Weights of a small GPT-style language model, trained from scratch on English Wikipedia.
Size: width 160, 2 heads of 64.
Architecture: RMSNorm before each block, rotary positions, no biases in attention or MLP, untied embeddings.
Training: a variant of SOAP for these matrices, 211M tokens.
Each number is 128 + 24 x the weight over its row's rms, rounded and kept within 0 to 255. Layers, rows and columns count from 0. Numbers have three digits each. The size before them is the row's rms in percent of the matrix's.

# up: layer 2 MLP up, 640x160, rms 0.127, rows 40-68, columns 0-159
# down: layer 2 MLP down (transposed), 640x160, rms 0.122, rows 40-67, columns 0-159
# gate: layer 2 MLP gate, 640x160, rms 0.129, rows 41-68, columns 0-159
up40 090:110086133193124149108164144112121128136128126148114143123143116118186099134120128167117125134132126153137149142149148117107144104158171168141155094088134102155137174118156151121115098106158139130165090126183131113127120120116149150158101155119150126125142119164098157115101092124160123127108172122130106115130122104132120126114122106141142147110114126165127101141145105145161126110119073163160147119085107082094133129109111179147128110138077184088091127121135104130114150136148188
down40 094:139086200123179113151124121150077132139144107118099112150155115143139142065131147148135193119119121136169137148119114100085136114131138168108127098095098105127103167123124148147123152105168134139176134120132123126069159140098148120148101127115133107153120136120093113119084127142117138112167122125125160137173114175130098136095127139141139162134127123146138167095151131128101132131110111125165154111132135143117157132129153172135098105150124094109107144137147153110083169145156165
gate41 114:146132108095149137115133116149117149124107127128142149156174056118119105149166135150198156135127114140117107138126147140095140141109167114148063161155124108126115122147098168171117101139161138118122153187115133107122139157121135096118123173174183138101110165114102133102134094165158182129113123128135103155122132100117131164071096140128124130161141101151112126134126143140133094122128136108121122152118113137155139118097117111120128086125104149123103163108128137085118167097112112
up41 111:134125148192122156141126151147135122104136113120110115108076130162144111140138141090102131130115128124140157114137098121140065158128108139131191114108122187125107110106137112106138144099083118148155119081133154134143117090142103141149137086150093122137114083101175140165116155141115092126168123171119163116137125125139110114173132103153135122123158121142160147106146093085117144163140112136121122092166103132177127141127140124178125189156146114138114116122155094137152099136123128
down41 110:148103137142130150174152133145098081148107094100139126101144134132183118141124164084156104176101134149159122132088113128131133121100129158121135132191156120129155155116120134142108171149141159123147168099120166092066083111148144157154132110104160118103137134142132115122129134125116114128109154137127112102134094107081176117098102138135121114121127156153159141117136119138138078137098134103129158187113161112120172120139111127171160136082152125135120158122135129142150112096164119
gate42 087:112105156144124144126122134129160166120176118154138126170123149143078142127127141130085121119138121138133113140165107125176159153117148083159096160116140160101116115110102118124130144141141098166099116146149149113150151183109124086146167161137141120112091118095148176171136142094098125135138127142137198125152140146097086122116098115130156120153140144111133123114139142109107170127113140133081059113124130181151115096140139135155137112131129073121106128126120156145133084129129162
up42 082:112098157143123120142112129135136154079186134120148172184149174135094122140098140132111138131142112110130113132164126144157194170133168086172096149115165153096099097128137116123101143152131098170111147150140138102148150178116121109116135138146156125126088070109157140153140138123097117143143129143132144137140141147113109111110074145103174120142141129107141116123129135103131176156114137094122093100128148161173126100144122129162110124122157110147097138154134134138117092132151170
down42 093:122117104107116170132127109135125096147136144103123097132116135124062109145165104165138128126171114136137179165133114111141104140148134139126147091174111138136128127131132135137113150117067155154186111136101132098104117079129105163137136216118165130156140118143126183159117153163124128102121121116101124121141145133116116144124124119116115119152080103124163121095120137115085095180140108130112123118110114125109103147110093125152119076105097145117138133150104123154101119088111084
gate43 095:117107156080126136104125124178080130134124168084121170128116180150125154122073126088123095114159108122114086103134133101140123170132111094125130152110177115142144117154102142153138142109141135141110133109153142123157168165109156140105154115175112098119094146150079096090140096105106149121149121131101099126121135131131134098137123171087145130129111100142114088090148146102093183111160136123142132140153115139147129109117126127110115132091068152121138143141115143104130143131098086
up43 097:147139115115141124087122135098127135158125146175167089171099146146120161121138156133138105142136116080090143131155114138098121105141119162141128101127118128198107106130120162133085116085153125155171128148107102150127137145117185131160118118113118123130121130076116143146174159105171105172123082140125130152145123134115105155128097091127114124129093157150118131107146147114187100112118134095114164107144142128113111106132119142104116134162162127112125169164164099149068140127136149
down43 094:135117088126119115133105101122120117144177111129128159071132185119120088104125148163105122142139148090094147118143140110179165130149118130098134167123141175149098116113111120101108119158090188106174130122110109109114108126089138128144108141100141086148144145110121150063097096163103105112094127139151161115102120157156162154117107104155131113145110121103093094122110123145108111150085106112097099154093133121105138166120122132128129101125116092112143116158117156161159127127147140
gate44 084:157096122140129117130127139115107123113157124111113131134172117142147097184133129166143117140155174170124140107086092150107127103111128159114131162154122103150142140107123151121162123124104170112109142106154109172144088158175119144150134122160122135109125069171116152140137093121164132076108128092118135149148176143136108141106087151122145127133170121094108106139174173106149098153140081118136107147133136170185109086118137138118096146128090164128143124127122120125131166142128144
up44 087:122139145138112149142158147131118126144085108155159140145120153147143123144106169154120114079175115108149116082165136124159142146124076116108135133143126142108130095138132133138106128135139143152121095140130085082100115133124108138117136130112137164168119149080125139143144151124102120161158134170106142142135140116110148115117147079114151033135172167162149130195134129143134144156109107130137125096154136125113157109094125128125133149188104146115179145108116077120166133127116138
down44 089:168097114105172164133144161156183092118150163085104143084199107122139160151094107120163115131139107135127168141111121157152105091125129148155135134093111113134122131132141127120111171139113115170112135109102161143115123150080107117203122093097129142104153102139121139108107114115173144146140116135134127136146111120123179122125145133127112182139147106119094117136160136146139095097158143164094121116092115150094128112139084172155110141133113124129113123102094129111110133113127117
gate45 091:105147121154131134137120144143120123106174093106173091147171106114123132120084108149130131129149104137105161119114128145117127149111093114103144122142134126100133133144107128119143169079118160091141140097126116169150102096167149136112114146152154117112178118146090115198117141130131183121127155160127112129128111079140148121148117102152144156161106120085109139093139138123109106125100150119093118113096112158130120163165099153107099144123125106113092182097104166173104174144107151
up45 106:142132126123105108124158120094154143090125131139082118136125157159139157101100118145099089113097150124113135110115106144130134090135139154158142105105107113134116148101135127117125136111099105164106114136120139065135133161069142136125126141102104077147139129144132147117146106130152098151129103111151094157127144195095124129098121153103092123077117133189137147180105135123097140121169083187137142129140140090117116111144084129133155117153136173137161083125137125119149134122166091
down45 100:146143099125134115112129155103151130144130105104148080094123137133119106170121189176148129134110143133116111134145159139166149167120155133141140100105130108105167141104164141135144137147118159095201150166126095138095169098171113131113096118121145123130134136104089129133121084104155145102166135131084122149135155069145133127098107124128092141152108088139149103139114117117129171100111102100144109144111171092150133140129139139104088118166150105148144169145160157121127155143139147
gate46 104:100150136121097145128115142165103141153123158142115152130154126184128170129114132095123083122125147144081158116160176112150125189136124160140090158118136139119149128129141149156097095120117159139137112157101132136112128131119101089152132139138159109077105125132148107095082095152089116126136123149079155119110109186120120066161097157126074103120142118156110126125117127152134166132120165139137153113145159136137143149145083138111134144109120079108145103141160132101094107110131138
up46 106:159111130127169108116150137093131134076158096133121097127107133091161104130124138146111151123097142136144145128108111130111134074121113093122126093147132111120115154161111127076127171123131104102128134128142117146140111122153174143109127096129106126160147110114130127166164148119172138148101115136159089127144128095157157198068138101148176136114114117107152142118137140125141125111133099132125082123121076102109094145120122103111146098125147146165062142127113150179140167174129135
down46 115:176103091127146106117154144103087103147157130099136112108112152112151104135115126131149146116093115146127100106107119168108139060079105118169135114118178069114116165111116129110125125139152105116129139143164114108154163115143140153106136103132112133117104153109176148106140135152137120123133119099192122148132131111108131148098122113133123135150142101111129099130151100122158145072138076104127118139089090143149131147121154102133174127174137099154101128121078145193143124117133127
gate47 107:147149105131122142152101120162117143142153108120118100127102145104144080133169110118136158151140098153113138107093118114139107120146098095117124121097116139172124096106169119095111113064114163144108104146072162136133142094123086171157102116102121077141132101123082126172167157144130119120138144101129110139111104122136133125124182119114136106150129158162095157147120111159107125141161150102096126142124134146106102114123063114151109108135116159138148122165132113157169109185143135
up47 101:138108131136061131128129119136099157116151125106123100137091179103141105117172121143119167135136108140103124129105117126132124141129079091141115138083141096167093095132156129140139109087119154150135133127073128121154152087127107137145102106124117092152150162135068108146159142126104120127119145117109092127116085147139114127132173112141114124148111164159084163129127124138102146109166136122094105112133107155096108110123072097166115096119105176155168150123111115181148134142116147
down47 103:158136136131104160093062106097113107121147116134110114160126150136134143138119110163142120125132182102120159141144157138123153120160079133140131150145160155116171141118131135168145181118140171147164150148209122092111121115105170137109154076094142149118091123162112141127095152167116097115154155118102132139126129121161126197129133152123128147118143110127082125122119113117138160121135165103113136145107111081128114110131135131116152139103115095144149133105149153162158105113133153
gate48 111:164103098129158126124151151118144072147149142152118141131120146142168150131130135131153130095138156138156133137131122145107106105124135147158138131097144149149135064082125119117177144112130141109205150147101145132102102113149190099180121137118129119136122115097127103108162116138155085104131086134114207106143135132134106127091099137120164130130149146132137141159155111123096134126102106086134080127129135157169130089147178112133142122151101162157143126135118158115123127103117099
up48 103:073128144150106135167143146125133161145103111147135130138079117141087142146078112141139142139117080106064111159166146158154122145162125137095156131122118106118129153135096151116113100108169148140060140137162129127104157129141062131082155114147088117129126146148119133151082118128110152145128159141142097124142121103132170169124121096149079098150142156113104162104115132092113147115140145137116155106108091111087100164129115148129135146136134132113169150144124151129163125136135142
down48 103:130106142126137131086126085129163111093146167166133151132132093139098089152119147145114126129116134116170147152135105152142141122158158151072131128069133154138085138150154115164098116180127158135145131131167094144135146120113148121134150087115116142118153078156119151130140154127122116118097169147175165151126119085155084160135113140150124125138212151103107145124100149122118120111142105105142140191175131135143109125125096120107086130125132141127104146139119157129154116116131143
gate49 085:101128154121148086134136136128141099101093134148112097166112130113134104118091109117132144147085118125121126111149169150098122094155123139088124126075180166153159134145134108162143156093109128154147157099170155124136101109131109151123124089114131106152093098086139130080135112157134093158101122137126127132132125121120144133075169144075131136143136197112117136167141136162163129126117158108104116171125186137154147116130140087070136123144140136139130147132135165132131152130136156
up49 087:086091123121091114124101129136138127086110134148120138211160100123129136122098104138182147162108146107164146142126102147126119118183122156118097143069156094128144127168103140143150155112108145125136114122148157138116101153125146118158165149148105159137123104122189116122109131129163152175119134105101158110136123123121142163142148141091112118115157175165140130157148143145145105106096133099109164107141119142124136116168144070091137141117093123144140126136121145144160128155137172
down49 085:153112150114094131120131141135145122116115099152140150143124132108152092140162135148201136097103097153124140125111130125150116159149106126139087162075162140123119094096085136094136128129101140137158111083086127102094141124144110159090093140116109141167118106132147141132122139128153138163109124128106156150120147098155161146133154153142102124128154189138125137149136174110096133147094110151088129159179197129154165115153134106126148148127102153127137153141147123155158182157139139
gate50 092:125102125165090153159151132192137124092117124115110148148174136123102111152123160141159136112099118120129139159151105153122094083114108154143137128069132138064141127137121110135110096132188141149125111133149157134145065140158118105117104126136102130144190106147128125086115111139113070154133108078122123161159132114110118198141122147130122146144110111161108156150143082157098116124072116136106127128131129144122149099137109130130104094103133143142147120131141117103104111135131130
up50 101:072102131118147134061119123121141082111121135101101097072118113143158147141138136123103157122127084131110131144171135102121109132175118098167166143156128126184137113070131137116099141171095146084169094116109136119130176117112124148105141131126120141151129160130183128099098121109134085124137120168106144119130127109158105128118124134129126096082176124105141145088111128161154112116086129113136091141129142111151119139098131110147132110156138126159137139108134110107142118104184116
down50 100:098088136129118144163148137111122151112109144116149157148110143147078111150141115150145116149112080155109108142158108164137080147096145155118128124132144143116149121084151136132115188112137102105133096131162155129125136118084086133175143108155046091114176130119138116056104155145118118129138120083108131140123112141176125138114097100128124096118152128118093137120117101128121094125110114134119121150138130166115110138093170123152120118145136124179123131137134104115088138112183136
gate51 103:139109112041181137173168114152122147104115145134129165104068116132122149139137113119113111139127136119101122115136185159089127129152125135136139130117139155150131078113160121124139151121115177096116144115110113143139151127072121125197150130135091087114127123091143133127132110142128085106133129138115109110115140154146123130126132120132137147118132099110114157155138057090118129094137145155159101159144154142123152157166136132125111120106134115143098099130136207115122146138148124
up51 106:156137179158102141149141132087135142120143138132109112131171159139110096103167136148118153142171139156157170146106104139162107147124141145089119107171138143134118105144102130120110098115139133152116115136152096125122081136127094159083116172115147156170133088140115141134128136168122150179106144076117129163123145118153100130113141127109111134096110148117124074121156120162124120148163101127103120105109096137131105097126124056140119148157096152166117155115158078116156100122102125
down51 108:146168117122120138162121114146132148128107086167140099132143165125112136104144106150133136167103133120142106090100099121114138135128113156118119136139166121099123131094112121142103138135159028157147073114129147131095117147156070125095087130168127125161138124144111134155115149159105113158082153123117108195147129135100130104120116128089123138103137122124147075111148155143136114175118096121112141125104119072118099112144140110110127140104104101114128133076118122138154084132115134
gate52 102:107116108122135106143128127138119178116118135134079113166112125106156082174156104095097113176114136154112139100165165061060124146115142160137142126144117107110147106129138094160122121121138129107108088139162166142119123108082106097133125097109170119116132099116104170159102117131142141102128086145103142146169118133176136101149135083091119129107142111103105115131139157102151119155138120144119158105121120139156118153112122109153095166120138126160142102159135170164112121146107116
up52 099:143172121104138165114179118126088057120106082113151111088128164098086129098117145173160133126166114133157105137092111166157124103115079131149126121139109154127101134127115146107098130115104124127173171134100126124159106137155111141134124129131085193139107110136117077071146134162106120146142162112121088142136114140109095115117124140134128124106115173145122159107129115131129167137127132140142133169131114108104159127119148117113150128128147118115121133130104055125156154108150132
down52 103:138167160147134120087156134096124105160125133101120107099115110134128109169089130133095142115140155106151111132137123125142135182119106155061131112151140151090114147126118132131115119110120047125167137142159137144130133145101119098128103132108079136150119087127139128096131131127180176096112133114131155135123118115176105133094129132127134174094114147173118123057134153129154148118104153117136185142123099100152144148162137102105124131125135127140107159096129130137127087087124166
gate53 111:149128166167115145105136106143135115131145136124130129123115125084117161094118127113135118102096107132125134132140128090085104102145129161117141098089154118099073109087125158126133098154155120119135123107135151142148147119108152126159169143069118119114126119115137101145158139130105108115138125156163109138128085090157125176134138107128063102099148130099153150129157122114119116156113101125130094135133184144150117156107104130142107120146140121157106167147118205081062135121093164
up53 109:144096134169120159097116104185152131127162099139120128143142139095133139096141132138120129095103115114128165145154118104103130103144156143106139096084144122093064114081118163120122108154115133111146128143137137141133148118116144141142172147066102126120134092101169120146170174141125101140127135126149119136123099063175158184172152112106082120132142120122136155127152144139118080155134099111109108112098140129103138126129103116165113125137127130123147122153128183106100110127083152
down53 112:087123091104121107167157103094133122131084119148080119128117115135128151123143125143152122160120141182123112064123123180132092151170143123156124103119119105148149149129107119096119142084093154108118110126116088137130117150176117121125113111187102133132128148160126123098061117171111136142106135116100100125159124143111099108154094102124177120113128174109139109155094097160109146110117127179132113152142097138130115149152124111142154134161111141109117125152157094179129151132134120
gate54 089:070108133089124131157128111174155107145117140143093115119131096124112198133104103147111159104084143149138125149117153121106094136136097144149138130103125153163145110119118136146151093126141146147111094132176100127109132114145122074162153122083102147155164100115140115140074143140113140111123105138129137124113106131071114119130145145116160118138157117135078119148110116168095155137115113148116174124060150113109131130116143155100110132116137131127147158120115188156186138106121141
up54 096:165167094127143127112119124128127150106134141111136115099089193111141121156127151127138145154127144143144105137122180120131123145110125101145105092122137123104145130140167121154115148119137131110145153154126161121112118096126125130121165159123151082130108130148085144174166159101150126155113105125123085118182180173170113135112125111136109116137172169137115189141125155126160113135145135128160107119179159160177104137139105141137125173128125121107145111127128079079082143120106160
down54 092:107122120157132152125121135148099134095112111151132120119141124138114128084140154116142149088135168103171119102113132177138094101159117146128140120155123089136142125106138081117140110153118145114090153132115109118102141126192171164146112127143179138133105168085121100158138129158118155132111141100141092099179099122159133165143122138114124115146147125104103143151056108091158116121142184092096145133141133146125119105096088113099127145122159141113119088139105080077116127128129133
gate55 081:144135108071185131135125117139111103088144096140156104094144132089140105169148098091112131121116113142100140103109119090145121110108092150119110103113139117126134102131109159090149110146163140072128133131084155128114137112159151141100114124162087133182126123184106162136145136142114128133136133145112111159164121151164124133138170088142109139138147141126083168114125088130135117168149101125126114161113093054119105130097148122140099120111149120140082126145098125142123139170133113
up55 077:121143136167124144130143146130129168135100186106145147150090144176083121082096141144118172136136156109130137132161132147105105157151170140182149155128100154156121137160138100154094124140132116139106105134183114112130136140123109120149144111110118122126106149097163117136123104132128116126134110120129126093099135112103144116114092160134127117123155192123207113153146174145101134107129173132129118115148161154159135121119176091098135143136159131145161117121166168130134123097122172
down55 082:111119138113124103114168147132148115141123128163180143131156147072086109121150095138155081120123118150101123162127109106132087154097136122143134091087115133102140153173151107110146098116179105092120120183139113123160147117153138127135114109163164159145175122111144128110131134162161120083126150130146143129139109125150157127160130083094115100170134115120132182155124127112113128160167138104179136164127099132106143104127126128121166126138109078116131125139106132137094124090083151
gate56 110:108117116110116050079163089185131088140125094133127109161117128116099122123116158146150113153168103102137160145124102134136117143113107164149090166099117142108144138113173118124083107119158140141161135115135121119179084135089108145136117134120146144162111139152153104153124133161145164070105122166095108102130113118122121148101115130119117085135093141145102138132167147154105158126120103115155116132168125131118126122149171176122131140095101168133119096128115109116110158129126164
up56 103:133168130142132150119108158093147128108155116126149132116122148108133109123149127151092147089127158155132148139082165091104167079200190117134145123115138133154090119071109075138085142122089105092125139170164136088147129134103158094127151104152119117126132107105084191151144132104112121143120125096143155159121114142119161142119146133119142168136141125114148108129150147111120115118174145126138142085094127115121141123152135091125096119156131068148127138149127139136116114120128103
down56 104:105136135153135152145113151093138141120113127110080120098119105166175124123100121119106140095125153145089160143181157124087141124136183118063165133134141138087083120129120089150161104139098083087115113159119143138133178137155141124150105095107128078121140133124109173129130076152152113161119121138148127119167167129096146142120163133145148143136126144139146127111156132091147145145109125142081107118074139108135104113159130138134145137105164109133151187127143143118138129117125109
gate57 088:109138109144100086128184128123090129089097104128132117171133142155111119113113081099138132133138091113164143156117079155082113131135105145139140159124121126145112099087134117140124115111119063072130155123143129112101119151104114113116126084171138129138137127149132074094173143098155124127111149162119112120136150146147132141154157104115109125126152083159121094119095173086138128097112139111147110105128125115115149141109145106117132141123106082139102127147068121167106180114150112
up57 089:122133108146100113127183140121108120077076116137150117182161129137128137147142114106130130127175122084158148148116092126090134103143096126134152140124151140141125149106111109151138124108129082069140141107155117141085109143092093118126115150151126126140149133149126079089145139111154136130124154149114135098137143137146142119167166107083119138107148117145114084147111143116108126116116097101135148102112120095111152174138145106116136114112121074135115130140058113171108172091181102
down57 095:127179128144111082089157108129109065143116103156138146123157188129138137105096087108133139127121152085137122154112098165122102108106096085157133156139091138130185161079138096113138166133096102110147155125128124161105120153104145125118105084137110152113165140145148114101115132146110128112139139170141137100120132140164129132081155139124089119132161101129138114166101135111137111113130144123115119103121111140157177168108122137131127113164116115138156114142064149162121151107152132
gate58 093:129102186104160139110138110167073128141125151111156106130142070149134089134127132130131131122173126140152102109126141122100121147171093152134160136153117132133122167123163109097132106122152172078090101106127141132092140137076129140160142175097133104103130124128132126152092112125151123109154130104123112104105095139146106139116119112137129124123139104093083108164116098102134152096178176134132101173115112140130141145120115199172133159135133131099121102120148127143126080110132154
up58 095:142106106128130144156136127074139140106178093116120161120141171125175092093148151135128127112121179092127123152132149145103102106135147138132103155109159120090105114147143146156111147133107114147139164165141103132138111119111145117114153116153113128170119094134141137146130123143134127082115094113123145103149163136091136120138141145109124162139108137125145170149145175123118076155126073148146135115143124197164076149142163098085131116092102120127118115166128092142093144150106080
down58 091:132128103155127124092127154158138146104086145101077129095119109113136120162177141121120128180122121158116154125119115161114124126116168141103136091158119149139136146149140105167136162148107134164147126117125124100159103122159152141153103086110123112151151113085133165144124111138128122138097083115118049177130132119121143149146124124118163167144140088153152143115130104129111132151079110171135126151185144096100114152115088081118170146128141115100111155120085112114140146140145146
gate59 095:113135116142149166071109101134158117145091114157155111134081078133118139157095116134136118108125132126137099125113070121089123080166091130169118174121120113127149124089150144090133113112116114113159109104098125141116194129109112147173061134128119152167102118138143094098133146138108110124159190133141145105134143097129118117128151123154140120152114114129134153102129119087116144119118132106154123086110114146125139091097110101141122105129095119138130119117140082180156149127130089
up59 096:133131133081087100192148145116135123110148134140084123134161146132148115123115153085143139128148135096121140129130162135167146131136143136073136113106153115104129152173093116154094153125149174140086129152182143121161080116123164095133171148120116106101155126139104161146108115152137168126116081102121117135105108137135129154106140108114107121113116130112132129145128158151146131142150131123084111165168140121136123156185110160089140126156165136140108129162121147058111107129103166
down59 101:139132183135121128168156159105116093130140132120104126134112109119121156128048144081147173112088112124113136133161126140137122132116134134129151108093097146103136099118102124134080139083128192117129074139125134145144142143134145112143154179163133114117110102132130152125096124155165120089137086136132131144067086162160156165104115151130100131117094148087148114135151136141089063155106128129177136161147136094138123132102134124140116119143147145120110155122126115113125102113128118
gate60 097:165135085096120114103080102146103122101170159119098077138129156146100154183140134136152109125137162123104108118149128106152158072119134147133132119110099101116135146156129157133115097121152097073136110143121150141124135138070126145128173085155165118162111136147129140161136095146130169127125125128117112130133125090139122102165084148183123140138136134124096130148177072136112119141137134151151168125152103129172143114112101134129107139117147110075160107124104125119104162147117145
up60 099:134092145125152133154147149102129125095071096137198175148116138116150128116126143083083123127143129148166111172117106171118102168150096122114148098170158126093131144113144150137127147142112165124173089117108125162126110119116090178137108170094153136123113128142151103109139175123123093135134130165097117117141142122120137104132141138069148145099072163146085102125117155116138106142109132147124115148135121127112113161145161131118130139114088148160143146160118109090108111141116111
down60 098:143123131160086113102117157142114134065115143116119132163131144173130167128126132099119089107144097088145116133127129108153113119085108160090102098119157159129135106179123113110121104137111118139121107106102151124133146138100133137117155104136144139162182127137121154112151146129126156171129136112121122104109151097182147133141135159144133127134173100168090143162149172106109127136077101080174081120151120113151162120127111139106123133151165061150134168126136132111152160108116123
gate61 100:123120114122113134161133138115102148120134141150116146127118194145192165113138116103090134142094103184150112134127129140143102158160131094138131159105144133101212128118156148124115143109113146121165153104107120136158159129188114105177168126122142121159130167114106113106133156131119090101154142169110121117116132168115163119113111149099143139142159136105181123150114098082115149101131140067139134134127145137126122154108102105120136124083154122141130081121117138116132145154109145
up61 100:140094152164118138140119135183133130121141141132138140120095178157119150142145104122126095130146075150142130145119143131117113135156125076162127131118127135124172117128119137139094153122133104159196143123186156159120131117121130136127151125107134126161128160144090142135134144115110153152147117188095143064136127135125133096090149151085124130104176114107127145142128118102116149097162149061138106100128136145131133137166097121151162157101164108127148079158145131151077119124095121
down61 104:145090164123076142127094129153111121102138161176106163129142133095151146145097113106164133118114091109116130139133146177121113145113106137149122132152185094118110162169088119143095128123144137100158114135155157123124111132114103131084133174094138145097122151160115119117134146150141123124133111178115098123087138126157103155106130138098110072102161119169138113151106112113120149107123134151112127059130175141112115150146126117079113107121156139103171110137162162114106139107134095
gate62 094:139132127168112145093106127126128125136140092157162133107195128099082137141161140147152143085153125145121135103117136104146131118126190102131086158147133143127097156123171139127153117150119136078088143135125149113095119101161151158124150108118108111093093110136113141147141133161105163092119127116181089119147127107156158139121086121135119123138145162115101156146117104108113111149126155141141110121127114121142123118066068125162106126172118159170108168119121072151117154118113138
up62 098:124096112114131118138102107114145134146142119147132173172133133148124128114145094121103129170135097108129154106144108170148098120132130114152161142135110098086128094102148070178157127116130110134147119182111139134108151099124143097126099110126115080117112102091094116123085127134147165099124161128132108126154140128131157123148131123163100191065092127149104145118118141145127098117128132196098116096130132128085159117113109128148143158171123135120112158087158122169138145173138142
down62 095:113128157114060153102111122171120129116122111141145140113153142153131169155122146156155116126135128144154113150128107095149175108110103106139124114153153182147117115151166124119122121120147112116066134090147100150099170112104149107154135148152118155145149119197151113159161138144125086114130108102098147121114106111133143162116115124104109117125162131100152156133145105087114102110108149092134164088140080145131103148117167120138098140101144154183150162109103109130107110093104141
gate63 106:165093137074182123155179105115116105119097157091134119151165103111120151131106081134124157114147149157151154113101107179134155154117179164117144094116099096136124118145143114113102101137127131108114170147164107141134131141130139122133128112134124140135117088094135137159107185099112146137142126139160138108152136192146132173168091114143119112138116130093120127114065111116096160102132100113129116150129097113118117137104158131131123136120155095096125127098147128138171148145164102
up63 105:123101163099127127121140129154128094171094149081086126143193097113115122102110106128084134123147131138099106138095107154161106133104145134118137100101113143120118158101136103124106137162130091131095132137182120130128126142152155130085125110140130133122129155117109137119091175097108139121126099138129136098162119166140133171143088090121138109119166113118129112120074107152104173113096114142121154153134123116122143157097137147158128171109167141108141133063165129153176114130176111
down63 107:156129099105120094104128110100150167162149095140151164084143119110145146149111137130157129151158169121136134100139122112149165111169112168063140162096087139134148122118114148109170113128122134100150115164157127107141113094118166154128105121114139139081111108146152136162133107169166134125125104131140145117136191122128132160147132147148115150115106154107143109139112149126125141114086168145082140088105111126141130134148144138143120143140120176132143158071105137141185126129164079
gate64 095:168128130160125148162164093171124083097123146116121112096151098120144165161105132118094081135140093141094137121094097165110158136115133165162144106110106131085119127135100119149115162142112100121108159125168124131138081169096090117111109159121083131124127155126118093124126136076123133121129137128132133158128136168108135117101101110119109097144145110158128130100140122073127166119113111138131165115153133170172126085102147163138101149124139114159134189098106143125087153131113119
up64 099:088126150092129092125143146164144160134127093112177118136078133116078099127109081142143157141130121096151110121181132112132116080169135113088151101142151157146129155104149117154156125118113121136132083125091121159090145115147083110130120120123170137119119144152086083121115115158162131132133127114134106120167128108129158123096150107095165175140108146119106151125128114135137128107151098153136100151082141101076135158146141089141124152135087117110122097171105104145145140132163115
down64 098:061090133115142111109155145152110148108135108143121114077132119173108158114109114065179137132179124110151148177124119179114112141151150116129094146156122121144105152121127138149174168130099139136099149096152117160135112138118095162132151132115114132163114095142101141139133179072150097118108123096156131138140121110111108091132127120120120123120123113157130135171099111120153162109109139106139099133144153134131137166122091177102133167099143155137109161108173120135120147114108098
gate65 089:134102166092136102121170118129136136123113132099165148116104100139141131149108077078113118130123140096134127159125145113111121108149131167131138129128148127136101042135109130117161109099098130151133064127141108152112165148126130118091090103154136117146123141116115155134171131109154157104126092123169140101098112107118106141086127106116176118145157129122115132113137130139092124133152128157129191131104081104069148182126119109144096135094111098082138158122145125143125157115132135
up65 085:122168109135099178146079115140109120125131150140116107104194140120113131109207169174143140127125123146152115073116098143142172118137096092103138103137138109139170167093158122145113112110145125117117171123120139131149086104095114158146158164107145144110176121134124118106089149109082106141122161126084114133139112119112133131099120133160101140130087103105123145138137115124152130129106170143131084114112180128149101120138135147092142126146144178147117106116124145145115112106141114
down65 094:122166119149133162160091166176118129120108129130146104131110174133099109121126162160154145165115110136148160150134144154160142153139115129117135181123127109138110139111137119183082143105131131088130161078116140163138119165126123118119139189172123131095118151129127113132090117165118128145150146133137143121142146099139108143133164164140078156093137167144139118143155064165112095130152117143131107102150100111121119115171127105127184104121147127173126098096118161158116142138126109
gate66 100:187150117148094124116122089167139102137116127142112111141103158103132148121135156134109150134126133150142088106132104126126162136167146129083126104147127112170128150125119105137128144100094127128120144118086111117115113154139112122101140118111169152161171144116124138082159124096128093170162116129110146126127119144137115088112175102173133111135125109078143149095090151105136078102098138172127137098151117151060136121147139124147144146111118082122142148113152113111107068149085084
up66 106:117114134149150117124130163101097165156123167122136112120152119181154139098139126088139103131093166146125137130117144142139161112100074148096153162139078140145159167168123156115149124138150103099133118153118147118138152118132140130157143119125116141074130142129108106124141168150101106129146127111123153129078113138120150145149097144136153137105122116131109115125113151130140206165172106103104081129119124135177148130101118139126121129131145153203159093127087112114135167148178134
down66 097:145141165183108144113157121111154121087123121120151146173155114106091129103148154152164125124147067101166113146097126126131099119156107121133102147159142161139131120131098112119140110106135161133116166170105165165114163119095117115108102114161154137120112172083126103125134089138105137134126125124152130113125155163137139091067168131120176122151148126152107156124163183169117137118118147139107103162129156150084101129149123121150169125128138082109145137134112117158143133150117092
gate67 100:130144102144127116159150153160166111123100131083155164123180107092102157112117123128172162140131138156125155147121149181147153139136105135167129191123114119112120095106131142143156162130092161130140122114161114130102120114105156138170125121100173129129126145117130143123114108120096151087127153125119105138155136134138098155073099139134145118150114090111143114154124096136134167104158156122125129094122137093114133093142140119106121080134144119116122125114066098106160170126066176
up67 097:138121166117141133124109098109111173155152146157135114110118143154150124156150145138086083133140113102154096120121106075123121110120146129099123077141145133134124151162125092120090087113158107129127157140112128153123145147153102141106132110145111108130145094147105152142155143144143112177141113100148142111125108129127136095163146110151094139085143171140095149116140151129097081156097111118113119183129125170141128141127093143156139194133106127142143145154175165158079102138183100
down67 097:153096091125116135146103163139077146143139164117119108135152138151172115188150155109108101134126130134140124104149145143097136103172121110118118150140122168092139131072130146116120082139150088166153133080116130126134148156134120190131134115131104090094117134119138111084135149087152095141116115134165121149100123123093132141141163130102160103145164107144096149098140124143100120136108133084083127133158146146157122177113125141126098147118174134166122169096131126142135108138157086
gate68 093:146149124142100155135099103175143114100132109101137155083157116070139093142157142148101128131112149126131125115085108124130098138151159168149141130105158113133110149099104147104128134129120100100136100167142050107134165106133156118093141181189154135132103153118135113131120139139142064103096113128163163105116134135145125142084114157138126137113154134129114175098144094122127162139127124164144117113123104138127095101092148108130110144094115093123169135111130137108131172127130169
up68 088:160096115155128146116129099167159110092141113134137130142167096066124110151129128155129109144129148139154117134107113128157121147152126142176120172132179109106105144129112189126137111099112101108162083168145065104128136117125154140072139148176142137118112152111129109131128161128135141101101139152157153100094123155130098132088117135148134160136145137160119147124100089156154133148121123147150117129122133114110098098107154099143097109123084134136149154116087143121142184114160177